Weights of a small GPT-style language model, trained from scratch on English Wikipedia.
Architecture: RMSNorm before and after each block, learned positions.
Training: a variant of Adam for these matrices, 210M tokens, 6397 steps.
Each number is 128 + 32 x the weight over its row's rms, rounded and kept within 0 to 255. Layers, rows and columns count from 0. Numbers have three digits each. The size before them is the row's rms in percent of the matrix's.

# layer 3 attention output (transposed), 256x224, rms 0.0449, rows 159-190, columns 0-223
089:107133100098110139130129039155118171110126155125114148162155160082136131056126152139175190097152154133136143125129088145115102098123138136138120062087188102171117103175166115160166151133096168123110107113136142147099149142075114159153128122152138135143129114079150182115154160144087140129138108149150084151133089141181101156170140139133157106113153127073129115182118097163090155100058174073113149139072149121138084162166255110125103094164072060122127128158093086127125112117095150164162112125119114109151125109155184088133136138161104109081101116092164177122130139073117144135094168120120120000132154138112113168139115084113157125122147127103116130109110160087094122102131
105:145136026105098130148142131137131056163141158156131153111145167164115158141142139120122132163073140121141159088140095054143103113146104180137161138077142104141112097079147054128138174207121095148104093105128145112112112096106174113127095132104147100179147119143157128130083149120135125083122158126126128153099190157201118119141123150156105148109091145074152071102157127177158174140115180136107122108183156103073128131173058093104134092150115096139091110220100099100111138092185095097097091139119107159128179071086135142146105167087127148105177130176109088062143146098105075118111124077114100065140139077153096110175146190118066072117094120067154104149106122120138153126131
141:143146100152099125123165119140159075106105116081124113152208094233125104126189156107138164138108150133105161065134123087173128160116143126134137105155143189144146148091111139093119118176149148129146138092190158071142109091166164100122108104123189113137165123091162071132115097173120042154146128123139130125102123123151105103059083166199159106111139109144136146116119134154145144147129161117095101109133156124079134064140067135130061182142136119115154177125109191120166120106178105078100169188103101148104135117057119165172129106140094180150087189113136067115122133091148070167139090114132151159143081097120126139134107059135164171098113124068200118168126113180125132143169
154:078120077077154115158083100134126192213159149130135163108099098057132135097072110138130086145087106150141127207158063137113107134127165165100096145072117099117131095176122109164199191089101118096094174130109152134142199144101079115154115099046120131156101180138090168109163128105067185161117118091158101110154184097143157134171141107112152106139103113114208101164158092114149096122049151179113132116110105161089100134126182116150119109102090093134128085167129102161132131119091175150156147095080156089118156129153112104126121116079110154080153123165121170143112097137145168110142140107061140115134171139124135119111129180124067110113174148127074118076096157125136095108086
109:088154122115149084170166130155080073137132170162121097148150186086131181101142169169136166155194155154170141111110121107112138116142134118132106108044134097152116114108177105186138114088120105128108095120117180176083117129081197104102117075121131126098118122127123151121105193103167178140120126143152164134100147107135168185109138110142115169078147121137134108150128104149153112137104136100133182112107128063161143152153128080089133030135151096115127089155102111098143137193129146167175151157154135172115176107074157153075079135135152082072113114135142118081133195113084083125068139143112105255195135093142101131134116161103117076184129153127120154096096131092130122115118
099:142116125122154175085143128129098139150151194132157150156152101155132134120142183154151182177095109126111091112155114082172137108155111147154098106115190102153078110140203131114111180149151115109115119116083183163064106123158138127121114138080117129120160103157154172117108112080140162150089153128156094119145141097133139127133130121149107139137131157083098050131109114168139139121146138111126149093150159076106157122153132123087136085097087140129089119123099134064148124143156104188165098147139109106125157091108129176122156134117132149126119148159090146132135194139110141146072157123102076000085135119094141169129095167155113149130115145145110149120165102122131124085080
175:113114116059138117175085126129097150193133145128159136150074156075097123123129171136152109087124126154138108192124091172108116127148135139097099158052128039159124087135187094187146150122118109108084078160113154180106178106054135175116091097077139113137119126167116147145118175085086170141099144159153110136149167100139181174159149114103099110134141165088170114162140050143166119142037161150125127107140102107106097171151143075073142065119099088109112081116116102116112150148089181139149082125138125097082160110147132129061135139090167118066163079144156145099113144115091148065110154132103120121109182092103108104126079168144066087155161143129087104117098156126133147090080
166:161143075113131126132192121163104027070116084138117141142097122090141151134136149206141158132157130141096123073069120126119129105171124114094145134064121077137097128075176103184123119164138112185152073184107141118086082156056217154126133140188135136057097129131106146126081140100134119117131154182139186139139140172126141159118148126165120147123157133162108144140147151083123136127141119124133140134138138105210098151157102099090181090159153115136131139119095080102130130138113111152149108150200113210132171104017127105132122151160154089148115120098125085040148177127078062117090124125164118154121089102097133133156129143129066086157086148124099102101160111131100146130138
086:143145107059113141145099101141164154116110086126147118144155112165148120121099117122138096167152110113155137124140083086109100120145123107121150162107109128141139173109100161109160118051117121101145159132096133161145164117146138111130104114143195078165167113168178130131084119112145105171139064126089144152118090168142145124100096150106149123176094128094117137091167140166131094083088156119154115105145147173165136153147000110113155143084082081139126077151118155110172175103138126129118131093119098150121133132091172126114139131121128186108129113108125192130119097076143204100091135118045158255114104107134106147160128115138113164094122105132091146142161163124110124092111
104:117121053136138117163117025184200074184131122160109143121129119068147117119145123156103140141137136122138132128107141093076107148173092108149187132060120078180114093079133157126142133097085139090166178081134183103108139137140163078115086147118149113105063115132100110161090143108114121104117145086145140131196130152164125084125104138164151162103155105106141106128152134073128115096112120148140123098099131118126152102125108148076130127138139087128160149157131108162118195136062149119134139140130176128092140136142155148105159126164125096084139105103072096132093108111146103112110087090119088255200146110139120101152116124177059120127124119106106122091125176094101123119150
100:130191086079081148159117100159112106187148106092174127140124159039141114135155153199159124121052142127094107136075092110080029149114091125067154172061176069109103123091161090170101147126118121106129090144140146128140115100040161133108094160113175114138071145128147181179092157133117177160132156156119110105129136150171128126144117180088169123155114135135150103125156139129113103157097127170152143133125121148065121124156083083102145089096131114140100141068116127129115143103094165124151076138152071123158146144136145113129144144155176114108108123156108168076116154118076072127141094087118106219146140056062134138135109131181062141094112132111084118116199115113159144121128
162:092119054103118087157180158156095099107111120131127186152126141077150137132181154182126173097098169143160089101094110110105146127154186137124122161011110082145121107065161118164148109150127117164122080133096137167107077151107198147086154104183132091106071112137116133178111126104143139124139139172145135122117213150113148156119144114174139128101156124106174106152129149136125137170154159122133133095136131112197134139143122100089166140134091091124131120088131095127095128144101143145146125140161122150111164107000144128113142144098128072110123125170125139045142168103099047079093140070165086117148154047128146082155149178132065110152100132147076114071120147134143154111126
135:089105152121138144096068109125137220118191148130116169103115142049150105132107117150099117132105148084133109201158143118122089118113091153144122145160136151156170193159073159096156181113134147049134142155119096124172152126194039120151142132109050115156144123096124136136174114113145204112148090080121052127159171122122110122193111114093112099123109100153161096135122138092098171127120106130132109117094099166080141117102208177153148135132132154111151122162153100171086136141109162142148139118090115039140073152184095119136158112087125164145120103146096215192100067098152183145126133108098127068119156160116141145128116111112098190109148116135090135066142145127145104132131
091:108089079132157074142080124151158136115144175142112141095124124097097136095128122167086125126097133072135156144136160124105097103094109156157162178146141091148101141085113140125119134084158093090070144130159112132117158132126132140131095164183093116088133140103099137106171168123134157152182150085127129136151134124162088126154115168134120171116082125080197075142136155129086139092142080146129121138147142168047113115149158109140097159139168089116126093172091128138128176104098140117118119088164148144139154133198170149142078129109106127122119116157104134177144122139166129112124132120108094255112139119153118107154122129156129111109145130168116140103103094080097156154095
101:110162099091132051144175153144125097066133101124092123178107165097107147113118172170153136137149161126141130154086166126112127090125128110144123125079163094131102111066155114173132076183091108150144111213167094120136109136111171157065121110197090124118088153099145176166178164138154126109101154120131121139136123162075117166121151133125134133065140117151094138075162169147195115155197101092137168137102126118157145093139191093115175106158152101143101150107069113107111149185133167146117096176158078196142153114071149102136106128152133079096132087119121129034139159109130107141087105098151111000131132097121139144137153139157084096111081137178155118089194145146123140117145
146:119163227192128127066088140106153171134128167097137101121182108197127103152114123123114107115135131131146157141137138123134120119110105108154173109204143196088130212146100203056103120105142172123186182131212120074180179101216057103150080120108117120131128113095171128088142112152148134114108080096103149084128085110118082108108097134154135147155099103172060136116099111094115112131138101124142097135119102159109139123065135173181123147073174148115160148139140159142140096116149140115093143139103123122147077157200141139142129098098125175164092109110123135183146079131174150159126136142084125172135160165109137157114092076138178190119116127122100154178167106126127095160104
090:158122188131162189086104186070131109166146123103117067095151117185078131177073098109096113084095126124119128164154099175156145142030113185142104170217180147130138119157119126155151180075124092154092117081113149144162154123091084080139094134089128108144126134095152104129159121120138153110093123105081126141097169148166084188108092184124135138122146141156138157156160121167122123140082090123141133142155120168083126147122016126118096193200120130134109095128139144151122147100180118195092086139110110136144099096160119101100168155079127169172125121114080089101098125157129128127166182139129158213099136148133184104100113141093152137164145108064123108140152082135139150159129
077:088151107100122105163143136152121114133129094155074098125159140107120168147111151147179115123112077147099110118160119122131118117108130135138134125085118129098132147089125114090158063119152115132122136106093174182128122065067157133126074141088131183121117172149066139163085115128066174132170156155129196180134138084120149149090152149117169131133159172066073115137140138094151116113142120179109136135086106125140109174132176164081039100136153113143111124123136165122119118112117133208151104130148139162115137143105147146119134151163109082129097166099080043180090124138137098132126133209085154255118158179133086188099126163115158074131138165143160115136150095121147137089136
093:109147162121130098099174180137075118090120170154113127171120135123163169124115131179130148121141165123137140092096133079151132130103125161120131153128170181144128110131165080115119149119160113187085096104157105095166060094135136095123119127142124077106177141129188119170128147112127131187112121148132086117108142101101082175081093114136151167085093145160128080126164121143138141118120114068145103137160154059101133121124232118114125111138060099104131126168173124030182143122182102150163121129157109169095134084081144129105121117114113093181180082181118213053130168133098111147101197179085116222109093145137144126147081097059131085152120120127157134132070132126176092125122
121:104162146077130134170082082109115163127144126125148122192154104045177177129167150102160143102092124146151167170145148135100148145139171096085165123061160042110121120144155139191151138085083111099135129131133236168090125121062098132135127120092110134158138107129150129183055135103141183121152163218112194175120190124121158125143113159127135116115146126113125143165123085180182116106111146160136154122083169093158119155158204106060148099120150123117130114023134108127120124127082137137133149150129129074049177091166126148085150123101148102119108118133131192088137168131087114087114161089162126103170147102135125128118082162111135138137129153099111120081100148118115113098099
099:160150172183057153103110128144145102113086147130129103118186133217090160087114115103118141134173140168093141070129161087164121148071114106150124086182125192130130165110105125122166107166147152165137180070145133105165131102255120116144086128095143114118166123072180104088103111186149074130121145097146154093115049130146116107044104137165156118133067133132147146101123107165085142141141101140113150126138128119056087092093030130101091137112131091138134167197145155140168121087170130073081176122077111157152130138178116135115124104140111179126113153101103078149171114118159124168168139141162147148127128110125146108111102103145169113105131146098171135180108110112132079148146
093:143099149127176140101132129091150123134116126154146104120139119116154146093132144120119112115114128129130118193131096155101121140112117133127115114179122141075154125184121117146122136160139106184105109175112161121177108081109094131124104122115076111065110119107116135131158124136154156111119110115103076150161129085125091109160111108120139123126137119125109140167115122088119084135102143152154170135135110183110113114099030163081154194123145135145123140135094131198156116153096115134138155164104158113135139119196104109116105128105135176187140116122157176132130051187122132147155113169127115000157105128151163075092096077119156132123176124116101137121088139107103127147108
088:078142129100087075109179129160149089102122082106110147159128111200165128106097106125114099105156157127132144084085098073162157144216102090140161089074121150134160119111076134073171060170103126167143080163117136155116145123163124123097131141165081116131153132178127088111109116141115088163138105152145127079148107123111136126154132102122179167134125120100077141103133177081178107154122162142134075106139086153201122085126193134185139094096097113107126138122143138126146132119125095173135131134100127167130110108150149070108081145159110076135129156134118102116144150122132155171163158159179171000112065115100118104097092072084134133143108130134155076150113196124130115119148
118:141182164150159136110136168133104080000115161114130137136136158034111135154112094208101155133090159099096137130163153151140136106103141092123143102111104117124128176057115143145134113145108124167128148105166132121131028157154186137120149117192115084086127123099161125130107129113189136101089112132133166117131175160099128125036101177160126125144122118179085147111136112123092150094171119116141106106131148151145134124085098125157177133098128139135121103102131028118104127128131109104105110102183098125109141146023149137170095132068153090137125069131142194097141127121112058173117162119146145155106141053102135099174161126146129136101119135154071127098089079133159153139105
086:209118190108155180175133067150119113085136132094079094186137136135177124169108123160156143113172114095121105164121160084110137117152168082131142111145157177148199126071106103070154069093095165082090173111146105132152175142133142161143132114134138101121133131162134107141181152162080147129140142187163117130131054118093143088105130141129098138131134135167109191154138079109143109093175116126108156138102089129147156178109000151160120183126142157123152135116134166121085116140092111072126172149134120102158138212161140115148129104166125099112138148086114145179122130150140099085132126126130167213141142165122134132150103132145231166119101146134195125155099109115162082121174
131:160100191146130171101092113079128205130120170119122108112158112141145105166128073060090096105171119115135145169197136133162149160081105094158114122218123110109126128188083130128100142123149112128140172119130120155116147130217045106131109146097081128139186164123127104108138122142110123143114129103143095143135086099136108110101115140086128101157121140133155134132108096123114145093128092134153100171137145143037117121109137147130158168134151135151141163142169145143139138111160102061134154108112164053084075139228114128118085097107124209159153133123156189239139088155165175158136120134063142091098104170131155074122124120161164183103176107117115116190143132136152086153095
095:143163158045067133073104130148140099132137082102126133165114149126124109098106128184088149122107184152167116133119098174115161125138172161104083133151144087161160118125163130167140095122117088159079140161132106162138144149093154130186108093153125150092097099145128138131129112205121163140155120191115104131145121110133131192071130190052085134122180151153074087135086108143147094113058143176124161129114100162180127148123067142109090107123059149130158118109133145142103141155075188121108082142130113079090095103177164109117168093161116141158120174143143155116072137142161076151186127136141150006129053138140101112086167110117118150114185163099177140194118128157133160103103
149:099104133152173128150066110125120201194111102107081143110140090109114125109107106049129077092153076088167145154132101112137104128152098149126136140178148130141141134201096121131118184072123151071117149104136155164151196140101020106128143106067156163177150128128112120173099125128099162127085142096131101113143079122142120106188153105128125117184128133142172119119132141052116123173125113139126117147117130159124126126151180115130107114130132129172119124120160206152130127064101123163108134136068154100141095113255115131137138122120116153176122150106112153203125095160177206186140105137113101105147157222147122139112117129127103125140143114134133152115122179085135118130099
098:117047178116175074102111100160199182133169111118127150112137106140121130151116080113086085140181075114124138093122143118150108104132117094174107089208103136133111167169123160101114085122070124120152175165139099110138191124152026133162136095159118146153168112085142103104129120147099129113149142112125081151118061080113076117170121062084121152131102128129107153156144165137084120135141102141102124125091115157197147131143202136147060142151116154103184126133139139162097125149110152128117138100125150119176124118188173126114100116123097096171077094113131140210149112113160180095134124117100109000130098198159123129121170111084183147103143134150121154102097122111075144094126
161:126118151178108124112090149091181151131118134102113113105183118216099152120137067096109122119158109154154132098188096122159140144100113138192128098209144178123174155129065158081126146140142171115174205087194119087172137122216091120160130100124151126136182120060147080123127070170125088115146077059115139132106091133132088094118151125128135131130158105180148125101102126150128135131146103142132101145118112177108133100100151173160076152150139145128161141186144127179143123093180087125101154131079128085130075121169107125139130102087103206170113145086113133172120056154182146179165112164124137085113095123142118121100128070129144195077119082100131161195126121128125079131128
083:092175166150128135142111106111140140086114108120117099125129108155131136123065079091143136113139127096132131139121153111143138147166138161114118124182148172125123150168137165114164106144119139173077076118113138092154132148063120157137152216137141119188213128195158135086101152155094101108127126131142118150096113131089149170155134154104131119145154150124100157103133126137141163132152154147157100069149130128046106170115255133125143136154148147132111129112082104132151186089078179116133110152102099133131134098079139150160178142170148155107151167166143138084074184153107134117096117164160142000111127133132178175207102134121167123146097139110205140183113159180143133124127
093:138074125105130186114138141135185131196172141125099125104092111146082107118152110112070151127114112142074075142165161132118095158156129158087100192113152084144132095141064113100116186129145133118123132072119141150123147175125162122168105130117098139119083153108108157130171130108132114104146151094142131174161155152151140157159121155100125140134069115166133119175134171179053140102098095141128178180108105178121157141123046150128097158178167136087161181092149125159145162080112162093082094093136130098115118144145096118160129089148085137119137140182112106109110119162128069142139077122170119255128125096162132091107140084212145155139194135090185122159133077141159131115113
# layer 3 attention value, 256x224, rms 0.079, rows 160-190, columns 0-223
101:124092133112166144118136140148170179201095056146160132139101136110164167180120102108113106122131119109151176155138101118082061172163132097176113096155122101113111129140178127147067137136128118118171195074154169125154113139143136154125092133121136130154146102149089134110105098190120165092060178146169194135124126132124136121141127129112139184158117123125060049107189137161024119109087108096187127100129087120162179134107122092133090119164167127149112078100098139090216104086093182151086118123154115163160171167167140150081137169096122065095139131147135059175098171130163096100048137137148098122115181099153155120155151159119140145105154117172117115113147109109126140089098
106:120134158139136140091099145131137207174079106126177125126075104101156129158057127108129084139104059107119155096141107124133164091160116085177135091127127139077099144131130116134090097118116155140157194127125123111147112125163120154137147102120110187156166152144144150107133055169055107155135120137133150171117114130111060137141144160125123159163131053214139092109130129112038121134148148121171115102089099118154221150075123076113129108157183134131184135150107068112255129065135148146088169101102104102103173115161156178098129116126139084124136136137150102178146164118109103082124156125235136130127159102107158123152156135080096148070119117155120149131134130124105117111108
108:117124130084111123162170134145161066098091106134108110116192127119123129180121098108113176095129187152102120151119112098137062117120145193107089106141137127144134102151149095070185150153119120155102088147134177148129161101090176115098135122126128129097124118132114099136106150124143122118125126130146142092137053106124166130102142139101140132075126169051078136179134162138175151132076116159101147162124132170161038131164135171101084130094044099136089156091102139168056136143101150116171130184119114193127097150095044073173145142108141175101150106127108144053099097115140190189121130124048168127106143171081123135084034117193151124175092140107119123152138106152133087134137
096:070150166113106109129149103191080194171120143149121154113114084146074131102075126129115144098179104116153090131127103141127170066118151172156134104117136122106161187122185179177130093093071125111102150109084143120104158134157137077154089093112159100138121113090124126133130104160132096172111101078094105116100174157102107162155168098148080094123117151176137169125082085160129109143177109168090141112147088114143171170148137102099111146115133147103109137120087079164123129118156072132150147137134094089119164100178185175113146182109137111107162106101180099184068098154089138116121106002108139158162161161178151144140158164127131095111112071169150087165042155082180141078140
101:166121124135186130176180144126140108123132147128132110183186161142165170148183111139143154143130153147141106132151142117110078190133113068137116104151131117169138126117176110103102179155145124104183104100158169131096058118151143139110100162116154146069113107108120104137089151137211205093105157167193162093117114127141201112126092121123177149128123181071077068118173148154112155146057099078131106082122129123106091124186125133119143083105080124124028080092124198076127100139092153122113127141128109191167104143105119095120166108128133139121107113157113112119113202137170117154074169173093106088101117089090138114137084115192161141186153163100154122158196093130137141118104
096:116125125105106148159152110158096108142076111131140114107173138101139147230136095107147155079153151157162143165111133131118082142133129197108095131109151090178155064165174087101143174113139127128147101125118169137109119112098127097102129090092098089085131069112119107174102146152128160178113143171137190132130084100118175119095152108068136098109109206103071083143123139141161149080087122118141125151125114154192083160145130178124090128134076083095091154068070180105060124150094123146178135171184144157131116170103048137166153152125085164095145127168136156107065134150111140151145158143084124126129193166099118128071061153181122155152167156139137125220136139129130100086126
125:132141133150140111124108136184122196186188061128161126074091118155111178060121137132102123140144072089115101084155126143095141139111130102177167142172132124133147197117104199190109105132110105063147172107069108128133110202161111072145087161117111119174126116076113152166121130127155151131093167097114090113127202180143129139175130093162092111147121163166146118120141085138060110111178113115099117130125112123105188137124126136148130138136185174141096064157098136148161141116106114126128139140154121108150163092191207135100130169107115057138148115100151115203104109131153098074088065074122104130140106125187160133145198155129132109116103100176136130101096145129170125042110
096:083135139119136112095086097162133206184123038137163160111074072117139119132106112123132107148120097092129110131108107080128153100131121153158158145127134099100106160172158156162082109111098089101088131130072101131128120107135153109147121104085086112186197146149129148071157107166084098152107116146105114170154138123116075139120157124134108175169113051177138120090123128139063104122159191140160113114162128122195180159084096104118134135147190139119149123135108096134192155078159109148115105127076128088098171105152166198091111157133141074131132148097150124177160127134116125085108112090154168159127191120159188188176188175082055164052125084154124125115103178109093099134133
093:081122151108097120095097011178168156194082086131157135094074055089068113143092140118092104138134090091106115138108103151123171086118126166126136152116132098133151153127164150161097124084118078098115172139090131149119171162172154067145109119073128087163166108134116122107156115129090062148100133063107121128173112148131061120122159138137076099148105097147117168135090131111081108118166174150125113126120104093144165131139129132110119169131165179115155172156133051206160148121129088135125135122139119108123196104170125182131145184081134119150148146139116103162095085100129117128128095009155140162156171171164174137161158164121096130076089116173106112149088178117141105116140
092:135143123113102118077026062163126171154124080122184135121140053101086137181096128141091095104126103106102114128080095148144128119121067169136126150100135078105128140174177130145106117110122107126144157141099151124156184093124137122134088123087089094170137112127131141121098113185068101190111142130100129178155092180157063130131167159085118096158121109149137103115117102113060100169139160126141105113109095108208175147129124106103140114111147171143140174154089106159191143127130090137125104119157116139115157107159133173132172181094111082138166132163161092189096105188127097096104103078175167139124187159161169130122195210125066127081081111158089132165060140109129142082127
124:105100146127118101161168148201116172143163088115111133088149106125106182163107159088113160111150104127184130120108131151088065112139158096210146122123137125130109153119135170155109144128063120114116155079108155160128097207140122133141108119139166144150122080083086140163104147137153174070060175132102137089137141140139151123191131092147124151117109176183107113109173134134043140123143116082124149142105116128161132159088135129159118144142148119119077087074072137180118061146094154145128145163186069162173130115196203138120174162110126093087133097149127114166081142122168120090092132067114128126169154196217158111131158128163141130155133083188090095142116152124158173053122
119:140122131116119128137156098088138071064096162107077125134201160136141132137167144137127168113121188158120137149116151130147071141122128173108142142140133142152146107097127086066164176129159135165136096166146144134126150116084140164096160124143123110102125128123135089163102146129151145097120099121124130112122065125115167124108140161087164120073132152066101144165089167113175168137100083129126127141160140132109036106159136168089133099095091099108121168088151193133068109206110145122172144178122126173139099170090035089171142141147137205131134104161079185055125108109123192190160149178108145121148135167066094125104036097166166117165113144091107142141168138166125129188190
094:102075154126094102076084061109138103141110108126126123101109054075083086101082126136140089102133109054104146151104115130142158077109127216109172190104113127118149142126178096109144116077124084151077145188123151159150221126124136111136122127149113102152156121147134110120141111159062113169114053067085114167136112193112054185111182177114112115114114122094146169138094133130125123153142091172074128168159087122156089154133145128141109156090171129124170192134108096170131128110121090146153129148147116129094117103144083154127124162149155149134198126136104155139132087132095134145123083075133119193134169159130150109161113154119117128082081113179108122133017164101111090130176
090:152160056110136112172178145162084095107173140134077109165189170160116152130116160149162144173139156159167126137130141126108083169107133099158123114137148142186127123101114149132132177146121130097155153138179123140108086160105104127119165121174144134123079090087134115210145175104203171069092140108146148112144169139103229154147097122137173129089142208128089134116143143122154109115127084104125129153068156163109115125165152140136184133124096105160046098115136167137057074190129186131134142170188077157176091124132156071163143089118119157100120092141126163124135136185188127140120142100101082100171103113147078114114156088191142116133135096118151118125145120155142213075151
095:131161138132096138053100092076097107106096191133098134164113108152142081108118115176139118137114137126099153123084159113125205107134098171027138111100140191099153116132085136087127109133152134147125117185129096113149140074120153103154165128123133113144129171161157090087152110118107072161175086083107094161136129155119077151097143161131130102129142073116151177137062117102192116150179112171129118114177115130088190091164127122072143166107108099105190196167157117106145146157168092105136128090080189079049146081088105137108109108149119149192106124104126167097188089166088163141172148125157129136106124132094121130150131157127107070098116127089190141132068148139079135196152
098:118104173150147115090069157100169193139125089133152139120085095115159126132115117132099088106132101064148165147128100131143176124120097142128114137128136142045108146182155099151105088109125124141119155107120144117197125088130126168112061123092097140173134193113129153054116062178063113161108115147139143187151126100179018135132109151123130130173128065137156113098132126121094129140154119147164133110154134114204215131089105110133103143185145107112177134164129094090207147073132100144099135080101130120072170130120163179092103147157126077131138148113143081169135140166052088072110138137170174143092164112149168129160160168068090151093122090132127120089104145086134117116121
079:095122148162067118105116119126084104111143143112117103074117068130098114116082117149133128095145074134093070110092104122154178076109128194101134170116121165122146156068160138122185086119142136140039136188097174122116139105140143103178159140137158117157134136160124122141096140097076083167154067066085121145114153158115118173117174179166100057123128124103139170125068075134156100137179101153086112182141134160107090149153141133084115160078106132118136176155128100177064166087113055116150128157136133093108093056150100153129116103117139122144142137106137174157132063133126157151199081082130169156091143150116126172111131110106120113108074134157112108207048150144164108095174
083:125126179166098111106190165145033071077113212089113108129179114159071128107116136178138151093167138090121129110109142116151116096090152171111152143111145155136180142112143075118216122083127155132150088151122144126102166114103128123159143102170138117124121100155157104156083087132145092157132062076109111110099128173075117126117149123115130050052124155109123155116114118170204128098127071132080128156141090127099076134152167168103139146055092113150138173137136135121090104112106122136188126154148104129149062077165131092137164157146103184134201070142114201088135109153111188146165156137101157151104071177120108135096071126142145117165110133141169145152099142131154143116169
100:132169083161147109126094107090149130055099214090135089141215143119110164150163136143137170117120152172121117091119170146166106124099180120092116140072141112162144111098091090102181129134135121132114112161126156133086130124100184138128164136123161125082141078090178094188103162105141137120155127153143139133092108136059176137104166134111169074098158198066132155132129099153209131174093143136117115164094145118113065141181135177070128128116067101105111150089146136136028122180118095110160141165179133125119097111110095132192162092143133159163153126103137186070084152121154167137152141087142131126113155138117077118049093124140171114148068143082131140160146138167176130125149
094:125136138132149125116100147110169164195106123152128122169059113140162149110100123148145065170126086094098148120126101092125166096156109086146138060138134114074094136170137125147083102121120166113174169128144106100139123115179113130130091120086073178136130157103120158079128109144094100160122159152147144162140147128163072120117124130154117189177132061146157094116166136103051128125141177131163160087124123115118229118098119085148120115164174151121184094162102076077255144069147128123096180079102151093089185117138156167086106146112120087147115144127193077188133175148144069088110152116169123132115148080123151104183172152086111147067141122125109123111134116098131146152117
088:131111105106210112160135180075181098121160124170098150159126172147209161125186109148122149145120151128149166183121078109084119175160104066136106072173113158125115135178117119114126127165113165114147135082160142103176114079136120115048070123117084125068093183112090141091163153132143210115132184163138121127162131114182145108132063081112174176149140134119149094135196162110117140125106153124183127098143155145139155106131070103146155132192094133128118085147157168091150122168090141133087152135115145156094140191099163122107097121139102137147122120158152077130122163153148139104082146204100077059168105086142158098146147100141116098156167147079109132079177084095134139156098
096:130167078087141126188203191144127078127158147122063128126156164178140128127126113142119178167123151174146135129127156104085108187164120078120120097143152121164148119104075138095147177142130145128133121111146148113104068138121098154120185139168137173087111113161099126159147149058214133108168151124107126079130141114106224095137101099117132166109155195108076150126142143125170134053121144087161099149113124146068087111137149130140151105139062116168089100113150160123092064148112186111142124148127134147194102140108119071164121072115109164099071122137119146115112145109232160156156170181129103096140081094106107113067119062175152084151138136112133143151185115150115157129117
104:122188120129166105109103121115140215145149132103134123125140135165131181112133168113170114145130102072186173101099128142090178130081155071186199123133115128105113152117119150138107075142089157102139173085123096124145085198157099119149093115117149096182151105094129131139161145119183118099099128107120127171140175112144062105171128136175120134139102116173153141064130106111084101160204101105103125111155117112119182157085128115148149130162192153132149085147099180131158088192129113119121103071206130103107178097163212167131122143122121038148140102134156115172107185141106109076096096092159101132157156178171131126183207126116137146111113076149125112077104154118176154114125
099:131145137128137142118092081116148176177139124122154162144077107118159133117101119123116093144116099094136135140121112120121168125143145086169143137117130121104144144131161142133080099116132120096108171105124092109147108135167114123119096136090085128172156152125115169110178134125078141146145149178123102184168176108169068129148132146143106145175134042229193136111126118086051119116159189133158155099140097105145178157104098102156133142184165161118213093174124105097188162103164092131101141072108093056085185134156167182101110154131138052152108187137163086185162141136116086088109115087175125141157164105171136150185207155057086144069128123105129114109114146073130106147111
108:143145141135158163094085108035176062055099187129133116178172188140169102164181114109162103121111176121108129120146131108147147143103119101090138138155108125130107102132103043096113149128180128156158119161142093124106140097119132126120125134122066099090122139145157117135130146113133116160181121170160164166102113108114112101098138164116173133108152094065171112151125148138171139140086113146155121131138136123096090082136123127143125100132114140096183187121148167091105150161167137104134134091117180105072114187063078124159091097137155191167115159142107145062165166113100128165127128238103098123120133110049110091115072107136131161131138194079144152091185100108120088227126
083:149162089106137113116101156147134146189178072095126121147120149128155180160160133129101126150157104079178189159104097134144134162136132098175106118152109109131123105134147111116101151126114124089159157054117084130139062148144089126165083139140130134118102119082101147122123093182146186105146189206112162150172144114170180126123068122062136183170149111152099057118161123105087127066110169131178142087127117115138156132086111087162085072177145112147137057101115160088146130147096137127095094109117118096117111155173186145146131127131107075119092167118185104160066184185135063111106138176122122099151089093156122121141246126126101189116137165092140117138175115130118146095093
116:142126125129107146171129113116185049085096138121086099115177133129155102102116097124109158103125164179084113129125131138157110107125101175055081136087153143178137128129110082115141150143159112172092069145140156142092166069083150131107184105114116132083118146178143142126116149072107135150150134099124099095090072129120179122062149117124121114111145168044140125165123160116189144132087153132122113157125128155119050089167129170102120131134066088122104167118166095140089140141121128122170115182102177175128101132052036088183119096106106175122125149132082156086128076097152162180143145173084141125090110136060096135061050105156147077142093166122116158150149122153112104178159
102:147098102126126145179170156092158065107159155135075119153170163151131109122164125121120163164131180170141129133138166130130116153138129140114107122126103131184154109104112096094146182132144080138092082152141137138109117117078136117133152129168147135075122122110140115178140172064192181126165132114117133085100132131119202126122103090117133152102140171099113162154122142117170136113102144120105129167123168158094012117172133162149140148129084096145092125135141134150049122175117165112158136164098166146136095143093088038147104075131141180138086115124109176058170116079188153182181184158056083114115052084107102114117096074141155116139161158095132117132167123186091140210151
105:126087126157147143123163144069192064119090155154130099190144172121161143111168107136179108194075160149132125128153142100133167151120118107096125102156142148168112107089107055084098127148172146141171116165181113116139111124103106155145203128182152153106169144139147123156159099136158134140174110123155154126092103115084179120086136143131159211122179125093121129117148150143172134122087096125152128141123149136070131109143129099113150122156123088160150129136158173104128144123118160137155174160083171142139114123116045089122090064138118163130094096099106172105168135106152158155177160224142110121095076086052087135116081073122214120096103137106140155132198131195105130194180
092:161143095176109159169159176088099060075117206099113096121223173132132144121132122158134171143129183158146142103126144125157092149132135131100089155103158148119127104111076098098182158160170161162140100167157168114089108118104115158130181126158164153087141144175132110142111127099112122121148107128137116099122100128092204139117112149100169085091127198092089136150134115126203155113118127135105099135114139159065067110157158141073157095091078086140112119143124109116083131135120169124158135172153144135159082120075093110185137085112135199124128139158098170093125140155173166143151166191128119099112088107103073112065043092151169074198098152076162142162166101164115153119134
095:116080171126111106094065093130139161172140066152163156110065055070100116155074145090087072076106097045116122116156105143169142106135094162133131169130116105108138151167164125137113087127125091112111149106112131135155159128158129148118055143098109137171146182120114135074144085160060104132103133153117129141162124156145037162159134139108104115174100073164151125143104140134056126138124115126128145138118128105198153170099097118155077121137187177093181169141097114132208149062104103107098115083129104091080170108172140172120116157127142103140168153138131088147114121129077086091117070078180174167133210133139199109155143141107102167110117136152133109116086136094130115112122